Each number is 128 + 32 x the weight over its row's rms, rounded and kept within 0 to 255. Layers, rows and columns count from 0. Numbers have three digits each. The size before them is the row's rms in percent of the matrix's.

# layer 5 attention query, 768x768, rms 0.0223, rows 404-447, columns 384-479
083:155144122126096141070118137140103092068025107154121178114166154115138103150145108088216134142153161116094112119157099077131129156110109131084118071120103123158139149080104112110146126146098124119139147136188145181100092159172138131171174053138160081106180148131164140190106168104083131140
093:072140139159140074135136071108033120106114061108142170140127066124182093098100128153119119170174099122139128130149091108160110135186102118146128113157098141062109131088130149089098142125116125162137105182139181115107147093124117122140167109093144122114099162119175149155156188103143134162
104:164163112170123211102180083115163159092079141196135145144195099097073128109062131132174160077137175159137131146116147147102104090161128096083098118130109147132160138108126129114121113115149182131118121146150065110176103121094168102094146087142149106093161077106150178109124088172161183083
099:098136113114165176141123169167200117131111097154133103123113167149095133241141168144117125077149125087154148126102107153095141165079124066172098147105085159112197085142121141234075157125136169125131156143146130096109129178174102088092106093087133129139151083079089099085110203095132103120
104:139085079176080108085103108123113109141139135126096199122131125175101130175135138125104145140129090120157092138143115089186171142172132125153165144090085137142152136122123120148125128090143080070134172144137137126127141164125162140109153161123106083162059173112104115128121128119135108147
098:145155148181135144071092130149100129147124090073115101152137135142124118064136075168117135119140119095125079164152088133104146144133146102138083119106129126098166093170165124121174118155110088117121150083169162098134123112136140176085122083089138140121112168117127123121125132149111140158
104:137116200131098094145142108102173175124109126123109177142159099118122107083088171103119144092156234084133110071020169145166148101123117162074127103151109116105083135098135094119162155155171119125110085124159122178144152142155130134125132084185119074149168135159154136165157133115128121098
098:164167146075102135077070083153184155182065168151129122151121104126137124106096126060129164130103182132119126104122168121083127132167083144141139123092130129165225172142172113178143128041094087150148136130150130133152159138129104106096152125104174126167160176145103124106117099129183121174
111:106108047183119089099146140080162174085095134152182081135092141158093105082122125122115136095191154137074123125087170094112142094140142115154114081133111124129113148125121127080031128102068194113108104140083176120078159090094121208127107208125119113128135109173123098153098090106114142124
108:139154178082083064129075127145082176142130184111133152121151139148171112155109103063152129132108162127132110140121073128156167168120161183144130140120159111102138123157179120136114109094133032148130161096158194174138130066092137193106208126064146064150133138046141092090139116079119118132
096:121128154128113131155156187110177102132167126134091128149169132132129097120105147069153088076145088100124052155202125182116079144126071116122203165123104112113135132159084163136130146138167075158110082088116152088142097146129109119133104131148144144130111139099084114118120113149162107129
112:137138159191112180112179128170059151133101084108136146186119111097121215179090107169149137129121123117127170078146078178104119115095140129087159054199090122111110076156119102094178152162139137151140172121111122139118108127093071140246151141121181161098113113121110169152125156092108110111
097:101089130106145093049090154097099183187102106095095142074096157175098147115110122107148130185132087121061113108125165131145150125086110074146164113127195154164088129129111186103092094123068121156149161174137131149186100116087144126107122137142165080078164131169119110103149161137137209149
100:142108140134124088207120163137136125115161072126090159179140134154173101100080150121110161179166138146135171124075124144143144091111132068100100144120119140136165144097112081142070151103126134096109118154103061161119104181101182165173102164145039104137124130161088068138143121110085140136
109:121200141148062183127119100155120126105099154152106127203158096106147103079119121119135157050119168123104176114117167093146106080188163143112071080124108148139161139092092098140120110153178133186151135158128080117147140148089169068158060092105120136166121099184146166075154113111156120123
106:111133084126091081115115188182099199108122126172171083063086112104077164150143159117147146145130104177136136117120111099203109129102126133138112100180131064143112153087165142148110109129143142125118167197098108154136105188081171084148188180121110155099099078138150113139117127141152107126
103:153112096151151176097114145153101108083092152092120129119110079086109146119106115151156148188117181096094048141138125123130195151170116109127189131119138124106158160111140092133089159134157118134148209116115087085117123183128130157152162074134154095130089121099163122171133163165136118164
107:140100110101144120148144113105163156098093117179153128106100163141168127122167121091127106113114131166145118160092128113129102051196124156146138141131109214174166165150120098132028173105111157078128131178159165167075135123091133123144151175131117089139131101096077051120127128146136100094
096:073139118158130152146156108133080084125190135108065128077096090097149083208112128121127110152120154135139116133088153174162155125152141142057138169134109150114193116077069176168088199115154157139151117109196070161140162124108151188178142127134117142139168128125115103135070082089106125122
097:134085124145126133146083124144173130120141171137142169089116057089127117113088144186154144079114163104149079192125116091129102045122121139135137138128171131132144070124143128161155103066105152144111094067111139126071122085070110144141139124166100118125110145090162118207163114142112181156
103:066097060143110171163139157093104136119118116146168093197121127164149087086164153137084203103126126134120097107129150057089086121162093138136144072227131169097095183129067157097107204099118116113155074149166180180154138079109121079146147098185085152197135141150133115130099161199154060110
099:116141210128123119134135146135142161161176130110126191124124182124134136108108152096085132117130014088160157133103105135068090057143066164216160167139135144114062109119195083093105171163154130127179117171107116138114137127069149148098142175103078162150107131075060179104146157121088150091
110:092085175132182115083090131056122145118090137158145120128059093175147102139131052164110117165140121126095158107057163121122155067163175087167098090081107130185141141117125141107058067161063118112152100173111124153095121173060123130143111131129114122151104168183090078108103133120153145195
104:141113113083143092150134141104106099140108116125150097109196105152145141099181091084118159127128067148083168155198141067106139067152113112093135117168066119132074133134166107057128066174073067123137091171094159121103124109187141063155126076146157145087063096161182158112178104120147153123
104:107145147151164115155131163169202058109182109130151058060139148113116117164106110135115146128100124090097127103207126125158114131158120095065108129135105135181127106151082141136141166113147126132138087058131080108081135131088107097149128082123127165127173154114132052169094124087092114132
104:137145137133136097143142176117124115089105112101104138144195147116193082146053100121074222088096100074094144124158131147114123130134094120103144128079131174123154137178145138195107127134112105099162081130057110039145163107112144132115119119099145158150167188121111115137119109111181166149
102:110154140157151162103082085080097083164100099110113153123124149187114132112157054172096119122078116138113162116173104101156146137196130172120116132070113080136168153125136090149186111130097148088111131117113117140102116136179084164091080121131096065100121214138166182141151138112117145155
109:159152123078208176179105096092124182161124141167153153141100110083089108179182113153124145165130097100122125125116129096114146140083085125145106171144115084097074130147096115116128115126127144093118119145092182139082159132128080084138104079172137121146111175098115119133100194118147119104
109:137144144118115054127085062106157100187142157122168174125061121115087095158142169066115117139093085161090135159063175070156141133208161107123100130116081104110152180180114115172104112104116133087137095111108204108106171148170158127162037168139091112161137186167120164157092138072137105188
092:117103142171163095081118195119110197136090164154108121078070178204102105136146092186188112162170119132126198137044115096118138121113138144158074124135135140202154117119125128075093061129115129107126143143111163159167104142136134181130107209123121099117160080145142121097138123195125172120
098:153162135125142169154083108083128138145134201107094155038103195125071108113099090118082136104139151098138161139113101128103104101117166182141153120093089077166153131116162090109124111114076136143138126098139066159115121171142158158093139128109105084185112172094110112093114105071107155152
102:123130121191091073097097121152117170116119132184094081167085099185158084100097158100099154088175164076107181161157128156147146109178131101073091062190129150183121152183043102130120150141157140178113060124147102151150105129140127098122146186064139170154147177139128206108098166117126143109
116:099168086081123125091109198197064155101160103102157071103109157112123132168174100124138106130163098159121132082162123106151134147112070116154137156133093093103091120130126101099097142142134092089136154193139139107155134095093103115109195148135124113118132088093128125110121116163171081116
096:136163151116130164130143157142138137138144095147127069125122129097179151131166100158069124137085105125098097097166132118168090168120075155190194151068181148179083071100137140146190119169102102156137129136081147122146136136130088089146070140173132131114101106122127114156140139110111102118
107:134124121127115130112103140148183135176162107154159084146101168109115139187172119219117120156144113113160142169087144117134117125087192089156075209139144107173187106126148116068099108157098120106158137171177132101133152146188116122148142095127098124123104151147123095155151068137185154175
101:163125129107120120217099124102116110135134190133058130103148107155100082090136171082110108119104197084136068153176108120104126100085131151152197075136065137110073167153150090127167138127124173131129138116142192131211117114145085145139124069157121089182084156133081149132096119117083075127
100:139096095116120105091161074123155162136101158095114185122084136108092126106105113180187132125145085090142129132088131151105142075095059160139169141120156147176137169155134075140077087100157196123190157139117086126133114190155121149141190154143136098130104086138177127117133095114160202093
100:056098137177116100077144126116083088161165105120085157099101120142077114197121169104119130106169122178138185142045116168090109108128082191143187197154078118126154152114158129164122071107089156150161125167134185154153130078170108165101093162091100138125082117139162132091132051182180172155
110:155108214183107150134155164053152099150088108142069125128175103127164082106097119102142139171157161099115119142068203174120122163101177079087110127099201170140153124131052118164119142160165129163195096059116057099082138168141202083102107084116156150139173180149121100150106107106134140127
105:207080130139140126126133099136114150113100154141172141118153123131103113111126119098104118184170113199127148113070091146123137146081192104070071096112114114157149160166114142125079165158095092113150127182158118089127106148161030078136109090112097122061116159142124144135128114080109147194
100:139166150090146160185059184119078144111134206134132127105145170128093155150082116127133103092106099150118138170164079153086137146090171169132148159103098106089077108064129136153156186161141141172134150104039160098163146103159133126087101154118112146139166114088101153151081119084067145068
107:041175154180117138151084090129173122077075168171098100117087119124129139103127072097135116105176158119109159140092131122089174127129181096071069145117132200147177150083108149151077202170149179108140116100118145167115102123138156180105133125135078059109161176125125132059109107074125118116
090:211152111122214037107152072123154153180119162115123149097128158112131097108136153157178074159149110181079162143103203114146123182121171131151157108118082125176155085145196134134122099101104107178084136147159157146146107135129126183120095124107161142106155130149104055167157176036129190162
105:144071117138162094183136113145066119135183121105128126070157111117131168081143159121109177105126154194146125115134090132100118200135148154117069086126098056029120155146138178190150104087145094137124108121146152130087095140130091148123097179189149148131122092145149131130067164159141080150
# layer 5 attention key, 768x768, rms 0.0222, rows 404-447, columns 384-479
081:150138089173074122118130106084144091113133091152160115204109151100107107126124139120157158148126076112035186152112138119183150049085134160078168174136123095106142162110120175158135112135094151104099057164126124116167148137113104140186146125073144085138174194089126188108118088084095133152
102:145126118095160094090105155166109096160107114178141077108089149143100172203188155135146119176137067162172175178129120086141156171080147110166126119164089084167116095116107132079103066120094083102150143104179101163142151120153103122099138127089145138153143069106160111117143130089135126138
106:098105087140111152165136143096143122110171082168106123167150143141116018128104091076123132148146130095056084158155117129122130140100165133085141130160145147072152097153141131102116104132116105150118132121136148113162157136094136107178087075102119124123144155168103145131160099126158100112
095:074147114140082146100102144141141126088152095124103089137130149149131070112180119090170125178136085122213171186183096115077103125151206102112145066112086149135092209177119111228157129079128119122213152149118116123127142174113191103045132147133136173131113093137115156127140208166152154051
097:080103098176191144160130120091073087076098130082158131138097140135168101117140139079080101136108084088059133162146092147067143106136133125119145157144145164139149122104127123112077122158082096102142161145094131147051121143076159161127100113148155121131117177111137095171143093147112078157
099:120124195116144105133119096193074126197084129082082165122111079166160141173092089121144154115141096147129123086126149100096091132130129101205121112155118152112107108139117153081129120079139134134086152079158133115121161150141135136163134095110111134191162076154146201123099170128183129093
107:154110126172093125126124172138178108160151085177074166147183178082079082154146145129083143122102188073084101185148129190114123127140108159051124110059154194069155157143124145152130105143154141170135128133126143135141133153148128150105061088156119118110147105139102124111145149075151102153
097:108168127133068139145072128140122185133175093120062142147137109120149072143119131093139147161157109095027188114167149166141101072118169133092122130066122118096150102154130101102102087146169129089122140068065130156072090114133119156160125071054225133101062134138150085112154124103091133151
098:090127131085126126141146195132130106141172153152187125097114092168126164133105139158159152187107095194118088167167198066155103150140136164135140115136182139164150176107173171114149109159150171159166160115071089092147168128134097090107122134128094059113185139088077141151106197131120136119
106:106114158107130225129089105155167106134098161178122147144150144058113136096065097118062165141094101139113073116150125157104139108131103159117195124117116122130222092088074143064083057170115163110127102165095139168083145152115131088104137117123153115124061171132130112138146101098158080105
109:097065149171114137137080125144113116204116139105135120099130162103101124127128135164084135100056152099065093103088181130097137140134126199155068159079170101047118108160173135114143093118159079106097122102115140164152122051140108105128167161132071125152143122112212125135160103153177090093
105:159116130117102157121132080120158158151161165119119150089156109153142188092186130176152154098093076169182149107169093120136148135097133110140110120126145090075137114132094171179140099085110153207114148113136154123105097056101135146120123125144087120102154117131136184134094122098137158158
123:118149060167194110142130099112078173124081189139136108134141113168166151189082101195149152140175111107152214143091173075144124157180110141196125120152166158172088110083171121157130118129099157106117126120147129087116123095132151111075103181108174155141061110102145131151126090155115143152
110:166138135130088103133092067061172092150075129112080079117195106105131131125163148101077147152106167146073113126105117169195117121061095131079154138082099149138142143060120152147177114122176211137168160155139123138074114156191178109123061058099099120118162149125155128133100108143089140186
097:141158153097052106133134166089185118108081136146089133133142083152077112186102101142150092172187138149090140076145115152153155120136150125100141122090069099131166124156107114071083143112100121108121096190150106112086149098140075200207102095098086115084081130110083110110135120174055116188
098:120156113157146079179158138143119096101114195109099137151108131129157174159148076140124115146162094125160133126120129029137144168131127090168129151156147088118125088117142144111115122133129164156081163100139156124183109150083109130120115184137126136127143136102071154096104161120153109095
107:095104130184108152108038118117156166121065109143128149188184096092129134148120121085086150143139119146115155147082142158129104155101164154168137128090093126123147117131156079104059077097181109115099098117085126110101130112108095141198110068140119093170084158123166094179170101167156068108
099:124077146121135112164145208098139114113069124118163171141105095159090140131113198126145146108127111136134082143089129139116106147147131121081146118131106083088122195088160085090151169174106099152122176143101118143125159136106142060085088084151095054124185132086084118166116183189142135108
102:163139087163083147088122127128188127136086144131117169177167148128099112112135149089129132108122141113194123084070191114136139083145064100119135176099088081144132158131195096100144100169131119123179150148146123165149138153138132157090131125102124130163076155161149091141099119134147123143
113:161131086124097098120091131085118101054140136124117183158167074124120121100134134000101103073059132124104085185139153208118169123072147140097176120116070123119104064141152078094118155185170155133118149122150104179113157154148138190176095132106122096148128124150148137124130119066114084142
111:089138137170156109146156207094182154142150146121146119112148134122108117090139169110151157111154177147137140136157099083129152121136114107105149179120102111067164120140162078116101130134154075193079156141076105151113119081128125153105133107120137054111112193104129083086140152121123125141
106:106143105129159150102130111142174155153082198148102129085126160135144130125133116208138130135123133126159111096137139139144190108226118159181119065109155126136107147110128116113185134104084176165080180105125132168114118061109126125118106154107131145127200088091091147123102119097149157129
097:116113044147075109136118121102137125080145156077151162103163157154122120125137099095154096185140093106093155113140152053134082107144158118104134131105131100151113140135181066153179132155138118113130109119140115122164138139130092144120150029165117146130119114116139050105132150135143143164
107:126202119170143121178094131088152146077143103142156118145142120113110123201090181105187065137169173115099137137118176138153110129039146125116113173117153085131149155119092108139069152128136182145175090119146110095168104130109108106183136124112111102148118128127081125104158109117095152173
108:200053150133111135130116139140137117052123093120137157081124105128121123143111183100090145153111114125195135117064134099077082118121126113125122162120095146126134110148190085140206121180161054096144099123101119173141113120123189161181148184138121136082126096163168104167146067149134143143
105:097148141163067177189091141088119163098164133090145149145138138121102131125154111102091102119159197068137125138130131185133097105064104149102116169065179089113108117084155095132180133112236127183145182155093124112159100135104123163182121150173147165140108135117175174107191159158072196117
103:122193123049174140134195108105125167192119141127151077150136118137148156129116109123095121111131132151127138105145135075123115112170090096083148084183124203155134124102117175148089124140133125059162147163141186056091185155139159166165086121094192185148061124152183108118128091171115159084
104:083150130107119089070199197093140150073111169143136139130045095142156185074100129022129108114165121090131068164131162120098071143160081114161174155131193153185121138145109081186091119151082135130102122116152113087131186125159142104098142131171172121109140110095100158114169166175202160130
106:153109074076115095145178099098129077121183112051111089123110095118120118085123110139106161094112126088077114108140127114165118097156142143097091124126130127163129126147188112120119118148098119100142165125154066122095127114136128158152073107130152106068143124123161074186147142161096129131
112:081114094096105038142145144087099117110100143141141096132094151139149117177127085133137130164107107165146163131129129094193095197143133138200173166146206192160084152042137203151169126084108162129103133110167148109113116149111102121060169174140106132085179080106053158166092100148116127131
105:043155058097090184099128115087132166104088149095177118081095112151147082067135111102078073165083043113077123142135104150131102140182154101142132109152163175150112103098139117158111127157160160076154202128167162114085186128133140115153175060118179154158093117172169092129088122106161087139
102:147076168050153169128173114152142182190105134162071134111161123111089139140158160137101132142097170094078111054098094217098146102177166157125135123049114141118169135185171113104110135160151086123163146138112079152071169083179095216124068129165124117077172095107132133107198087160103113112
082:095112144079143136134129146160143125182154130119081121130104127122175145171130117159153106139159141123140121145099124120115103149161131110195144128113178174135139118124126143074116114114133099142076129110164101136140135102094153104109139178133066158122146131109115190160155086172168127040
115:089137121162115103132147138138078078118154137088141161115142148095143142196169106178125133100119111163180155082170161100142170156123097161174128140155119163141097140152142144181146090149090082101080158162115169126118123133080132116147162161147125175172095119170164128128122093119103152123
098:136137165134130130188116123166078098171170096120112132151101100155161125142156089117133130155067157119081121122163157094155145205121157167178186154158158158155124104159092158113107123121104128127137134120182139158153204149070163100142154115141141072147183154101080112119101115104108103077
106:106130133158169185129146102148076115108108099113168136117175127111147150153122115176113117107131093124067145138173099154120144086156128130145159118158084167139139115107098133129074124147109095149135090129095147129160143119158144076167143150122083143155131140154125104088115063139132074145
113:104156090112159100126136148137143152096124138131177101149115143180096186135192078163151081167149140134109128153123164103106123154136136095171069068127113083152118172115166100103177147094080175119085150120161166130121061141105116085116105106128165102137145108106100166102103120131148075158
105:091110030050179120162150179116034090087135137067128126163181123133130035111144153159124049117092182084098128102138105152098097081138115115090187117134165091164115068110169161100149123115134165108136089133126100142196159129083129138054068128100178162156101133136164143128115117114122158126
084:137101160141070107140089091088138195108088178178147143119113163162097083088131163122132139161115129101113169142097120102143103136122143168144053162116140116082112126097175159154140166089113115106118160101106164120104097208151075131108181105137133097160127148091189025129122186148122152207
111:146107108158105115080116062113174155122197108161133147128134126123108115129112160107104145170186126145135172157098110074102118122109187118099139160117126133128148132182103157121099100080106133130143150134127144130137132163154188064131108102154114147114143094147107108144158142147152159140
106:149179103133119189132197104171148160095101135108175154135130207092138130109143107182102077083170126104146118139079137119130154098117109134152104109176097081126119093158107118197086128163100145140106125157147104122123131148108129104133136174134112204085126146099096176110134093097139146045
108:183124174169090143151133184091174170096167157223150153144136200198116107133120149154116143161103158125158176166096094126109156083193172121111099081120117210147175169157159110113119165124177139087165147149055124141140105090152138126160081200103142137083143110153080097178124158149126134118
121:087122096138160061115126104124026113136061102158127130112073125185140161168141139133147134133149093106122130131160149099146095143167115103167099108196185141126125102101129206114164139131092168110162130114155114110143126100128146075140157145153199165138092104148170145152072117084123144167
107:153110085171135122110102122227103116082111105134133139188158179139103145098150142121100100138124149158115139138151064130070167141102117124129134131147133040097135086171098158105110182184127148141119134076089129136151115158038150131139157123136163122150124126109104165109154099097108077126
# layer 5 attention value, 768x768, rms 0.0216, rows 384-412, columns 384-479
083:162150112162122126145142121153150131137161109138138100134106085085161114160125119099110111116116124092099108134163150163165170122125114152121084099159119064126125142171098124084141167128148166128133170151157130149112066118193188162141111131176128120092064148106080108173141084082066151078
080:139089145158141113170173135154102115179140147117089140075112070106158153083125166130104122157114130148196133138123094144141099138227112105109161142114162116168119097030112121118148130115074175067133066110126086128132111143119155192086058139131174183105160159060160118148135134108102079142
087:142159114171161150172124121180124153132085027118064113181187115091131155125163112106166153137172157071103130153101149178148081124144169155120137119125118179124108088138126128121125087127108132146071164150123129128140130153168136139147103119153113097116138112104143156064087142177102103165
079:178141131105151117106122171153133106122145080127168103135115175053126143105199162109154171092097121095144117171080099118082073175177137104128145112089104061154119089112077128073124158153091065089167110111156057206143096159126124132138089138183168169142078126161129084116142164136110119117
074:109140121070079082127109140071141172115130181085082138131138107068110137105154107169118144147104127126150193118117128159181109166158101106170118088136112175088115145133128126169107101076162068173126196122099156199133221119120070118156202141129114144078080107143069159118132156080163132077
079:113138148111167124136154098128131075185149098135051191117113152150159132097147132111129133118115123205136139117095127086068116077166101153111156107140171107135147092161151123129169091124107098162109100179082115154078190141129140213123091155119117126152102161132123108090113153158110149128
079:099105095163105097087064098112130105137118118183150129125156171057155125077071148157110101143137063151129123135112117156084132129154097149132059146091167095113165151135089111131136128220127090149123151108149089168074187117192101125101153139163171110121131119074118129192108151160069112111
082:083176135113135140179134091074133084135101174116174129108128181183055127123107175053118189141141164106105168159128113170130170076119149097128135091083126144138167205064148085137149148110139099179126121167177114160134135095143151164102183132123141103159135147134112075177181136035119103102
079:111093111165132096130125148085103131129154165108168140093112120130148160120113168134107133145123091098115157124131143138183161145160072104071126065120094126158161142058135161159127142097131123133133154152162085155110047174152140148160071142128101077134091101148165193131142170122163179075
084:143191092116176142092091154137123121108120136099103105142042106182093106201195167175104171121094117131202126077115103093196102121156087158109189184084092099152095122115145176140081075123155116131169077106155125129092071143104066095172169171182133134180089108119144143126088196126125138179
076:069098138126148111126180117141104137132104169120158155087157163111095116120138101201094069147179119127057100103094062158110120103165152119095114116150140113114096143136163102090121104094191141076109129135120127059142080148128142167101160175090159138117137129067080135184142074120153142127
080:143132164074143088143116178107119069171148075112099153178197171085088136111119157130129055178133165148164160184190092117114115116113186145144148091161073163140173138182103181110180128130133116164120104121139211149166131084131169113077188145149101086122157181141078143114144097158111146168
087:117086134128088118116142068064110117087160139096106188088120154181159120141160133190131144159136114132195170091155077126139145124140106080162119140189085140140105163147181125159178127151067116131171086152139096098174144124105155154088103128093135100125114174165178130148128134108159144099
078:109097165101128142140139095094138122062141124079118163130159125072141076090078133077081130114122146170156117108143076134127077079060155151129062117154166180086116095140109115103130138136126177123070143093141116124116100075140175105188136162112128106141150089123120155163154117140111130182
085:098166089093140110141070161115142102145114096164095168193125148118115120122075157115159131103131094092144133149121129112122140080076143157121059085095142164130137127092168123122122099104170131136170075183085120174067070114143127148137102127131167080094182098173118159146185130151111135149
088:149182211105125087161162159086109167106157136100147128176113133096081107132100067158177129090143100175157174130186121153136110098137182095158126174132101150111172114128114159112099141100129060059197119090130149155154093114102109107097121164136121136172101085090117120093141131192148101120
083:107127135154160085074159146166126165106187119149124095116097132095162141093136102085186074162148114155084150096109049132160131115162137178117106180079101156152152159108176184147056086196160118159199202102113125112111128147057110105113133132105158032138122176125119164101136114127186126174
073:068148151104148132130122095114125160100155178114107180121155095090136105159115086079163142148111131075116104167122069097120089151097127160083137165126127196152147127151139139127117091155164078114098145092127152163079101165140149173150122125151141184168087135084099109146129089123179159122
084:071136159139122117118052193110122093098106162139073087182070179079159136201118142145094058151165131118147111138187087093080151096017185178133177194139164081132109125140133166172130101150116150109133162132137207096150166179152115118160104122094103114138147099132074202089109139105098100089
081:140113120178095120081177056171150127156121129121107144164123122088076190140116125098202134118161123189149168094125148097150169165128189125140173084110118125124112148099159147129105090084098081113096057137197153106173098119143083154112093120090111080084154137135161122132127088139063150111
082:111140100075114131131077127137107098148130164135160069125115068102107129075119122121164091174156139166125161147167154122118166100143127079191073080159104149135126134111157099218158158151130176140142100135147105112075151130123135100149112129117153137094154095122063126180121137083086152102
087:127162128086102142157083182104146082129124096141127209145112067164133126146089150137075043163128134215128162089173129144126102094173104120152120075135152164118123109189121148112164076112150161141110139098108117108113119204130173113092120137169086174169144104089142122152187186114111127118
085:061168119113158141159142081137147151127139115093135111121093132139115142098108133141120125127061124077074095146119135131169095153130089159138168115079144118129145125158097117078101091134183207138156133114120095148119153122158128153136129160101117152119095175104176138100040118147108087138
089:147137134102140161154150113071132138134155143103134144146106106136152121158094121102116093128129107166069142156130125127139083140069107032122094082110148153121143199159125108122122111125087163120082165105118116118142213104103120091146109084133157168159205102095037152080183162128125146150
088:137187141152161115130093203143152099123111134120117160135174082121122122107082109128115161128093130175185095131112056169144215146069087092141141106085153049162142100139049177150094145115090106126098137173083193132214216168148126104158182137154087114141114099119121112064124077192196060209
078:113057140121126141194141110092147124168118157156126136114102124152184127143093180134123152129182102149174108097156126134171090101082140062094130142122160204096145060084174137154072110110173121076102107069100136179124089192112086116129098107144132200181097091036095088134185211148117129114
081:150145111163103127107083064120119151108097157088146144155110157087117169095109104148092194109139148125124199154135148100182117122092116141128057099080116110121180070108158133121112104163126095149149138059139107101063073104133155166123103128154131143131121126125150118126074146129148116108
081:109123123112088158087141135089106113138105107121132113113127117118115107111146126169095116142133099235160148178061172139088150086124133125132145122106122084130134096106168174158121099175158074094124086170093197138192093143114101106152097169109123119102092099094086143110132113116071119175
083:102171081144107144162138171108160144067130094117069155095138102090134099127092109169143110128154142081120203159122143178087074155161108142112102144120137146143140117136142169096149160203101103141091137101113125172090141062107167097129140151136181134136125061052115072103125081078145136169
# layer 5 attention output (transposed), 768x768, rms 0.0225, rows 384-411, columns 384-479
103:129113158092103094147114125131133160163110104119145136122089132125122158037114033160178124174103135142101118117114111173094127118167074133190101193130163109135130158119133106163152141200176147138143154094071133124173135152117164119173116087090086133175115120120138144150087091139123103125
094:108196119076156077174168133086161099100061121137120074100109091124103128132161100108141148128165125108122187156129158167112174143156124147198097130104071083158165178150153165100129088149190094156086190164109123115114080123116159178121138141098125108130115134151107160159146125154082114146
096:103131186118086148121077103170129120160149168100117149058145208091134123089137129152148104113137126150097065074168128154125111139127116114121169128151113109141134136127079091096169115149112136113094059111094121085199092126125135092113134164103120111177076082172098180124132171084178188141
099:110113143185080106141095105194181129130069132123135130104144137114179176137158173158118062141137197162132112149150138133077100102202131118114174135165129130071140082144142091143159115097111176086142121162108137124141172184147057100142145117136163157166085107163152079167187117114099098116
097:115126063109173092143078109114103152081171080125149093134134117130169159127082118094214085112133186165169145116147151139149152109107174176135091165162151104109097169118210146084106044104161131192133166108136111098164032163073150121127101160138169163177115155153184166126122144129160136179
097:089127163113115155122086129076085123134114129108101163123152094111149193098142197110116101109137129092062108175175153195120134102178092146104090195157145123133102137113152116105153152119127111181112168169113141189143081181177157082149161148126115054119135117104123092127133228129119097104
102:156137143130165127121090085129130173134158193123181095076134135128155141138074113075110119149133119171168123124121135079147143169079149182130112118220108182127112125098158121116115176139056088110134075120137142147111107158147089192166126126130110160082151147097164153174115097132108074170
102:153120059147167132144123121112158079149102162130082216059145121148128125132118122066057130079119119111106136132102163067081128143228167111068117162134109121134107113142173146095156179129178150102109159163120170107172122130153151085118153151062173153163135179114180135091118127150164122188
101:138088149136097091129128132082107113098070167190133074158109147130084140109108126159108131123151088131127169117125084105131149074198134095061154161096149109107125138154121179143115106138128110115149131095138137179173076111093135134072088173080133117128171144114105165141046128147106139145
100:125132171161091149094091135142096108137106135082127197162127183115123181167092089139092139190154094155171194111148110087148100114161131100132148130149197148109139129097129139154125164115173118132108109068165167050100153167133104166138213106091121125136164138163078147153131141161168116098
100:143132105110168114115134104116137077084110140148133077149073125069126118088145130158146115123054114097143146120144116118156133126079092140145095133145150068086146130164185146061163200111069150142032137155115128139136147116142110145190148101166080129136126108205130131074149104133129149095
101:141143145084152163129123187147124146109173124157137074147067085136146103128102090184135138117123139138183105162153155138164124147095115157092089127124122144098065083137128084084161152071152119139154147115080147153121137147121143198159128125061161103148109094124064141134094150089140179166
099:189115174138102143095121158122167122078128084121185102132100176126183121134071142106167054140150139109131146209103080134068161141141090143144110116129137144113122113091108166153107101115175120116150108100132081102090104118100129155078129125164084096142101123149066128161190133166164103145
101:124098115171162089111106134155170132104129148145120095169170160135137184109101044110113109164128168182147108126142164141084086138119126129142103162150107123165139125131100118107097135145186157151121181150106138103154103108111150123116189155106116146133148169080180134228126122054154189157
098:085145117111151158154163160148077124126119159108081124092139106057134111133152134046129109178136165138054099154092148114164158107135094118114126128131142095142148090083046197126129201159159072093148175091163062112125129099124136046081087072096117064127143159110156131102128130107128162132
100:131142075161129127139134107153104121122130106138133135093076115136075170050184093166045104123130139117109132087171163088114165145092150224103151151119122120115151126125145143187132099155111110136147147143180150138127131139170170184150129149112123134128134175098175101136151110124112144117
094:139113165123057124121150166117094122110153100142143157140137144070160143157143088164147135150130176145112093164090170094135134152157133221127119127192087171118072128134207180140143129160203112049117106147214162108177115168111165165120095122147196139110139121091151105145077103100157049090
100:112134143167123133140091149137087112138108178137125128122091143104166117157193142155113180144183137072082127145099139162089138100135164104115147129101134068129087206114147039136146139128131129144087131129121130085126117077152175098085120114139178069087162130168116135171103124082157132066
100:128159109183162066151092095159128121203160167063180151134103130154149145125145118147154058122058138118083055164060156128092117103134148124163170148100084144092135123125151175082058134114117116212124151169091132120076132085120170160138125107201130137126151111105088133120058181103135181116
100:138084097133115117162170093170043133156137180136075108143137113175148081172131098139120093132169172177148153150155148119169171143119065150169103158103148110184121167135101066133167108153104164135206183113126120158115123093127135152120155119077163122128180086138188075139186134110168130190
096:131167167119073125148172033149101077139061098131084144113159125148143165124127083151103146114068165105114111140163121134112124118202094201131157091152054112125099122118133173068163105119132113111113140132101141199140122118092102093086076155097145158133144137140135103137134184146139122126
099:067119148127125137205113143147100185111162151153097188112113104122157095117146119143126172144162138097158132123092012178109186132098084157088105165118155061130106188130158108128130139104074074162167163135174171064096212108170103117130178142084082131152119144140118108119133135119108127152
099:102185071152122169199087203160104155126071160108161124223167086124077156148111102115135179116116081173134152139109186154088162135174166111150115135175108064100097133108149110141105103130066128129107135150139110073137133118097120129180178146171107119139117153054155053130125160189182091149
102:073151136134077121046184155100119089145140115118128171101120106182088160186142140133116099104098128179152165082146160127139117142091116135150141164136114135069154145121156153159122089083090147128164089108117164126125169169118135113138090188117132186031188106151141126111179177131163065082
104:158089105193113080114137148140100110118126165146144161089133124173060110191142115135132137110126079114157127121080111131136098092148140127167110160152064154142087105140121109182100134080128101122127155152145082154118125087092143148146168075050180148064147131160087118139094113170088190067
099:185101123115143192096155166210156153103093117089105089095174123104094163101131125111139128137151207137144134143140122113116124165091107161066088143108161097131131133172132105135094076073080172154133144137145173135142127104159123096131136154074084060057085099196143116109132091171109138141
103:092134178158095155142170109189134146088150098168116107156145093135104075106131182136143088163091031096098112100130127183122093167183139116169170150126162168052118166146098121142164172162146058125149097130060129068134141084126067104127149141162135183073167181111125136155115156111146120140
098:138053092125167101118177157131141081131145098081144071218162076112113114131106139173118100147090096107091101104111103137049179161121160189124113131126162159171146161129152168140148105137121142103137111143145102099100126115174107106159140072126089159161144100164079143132090110147131119093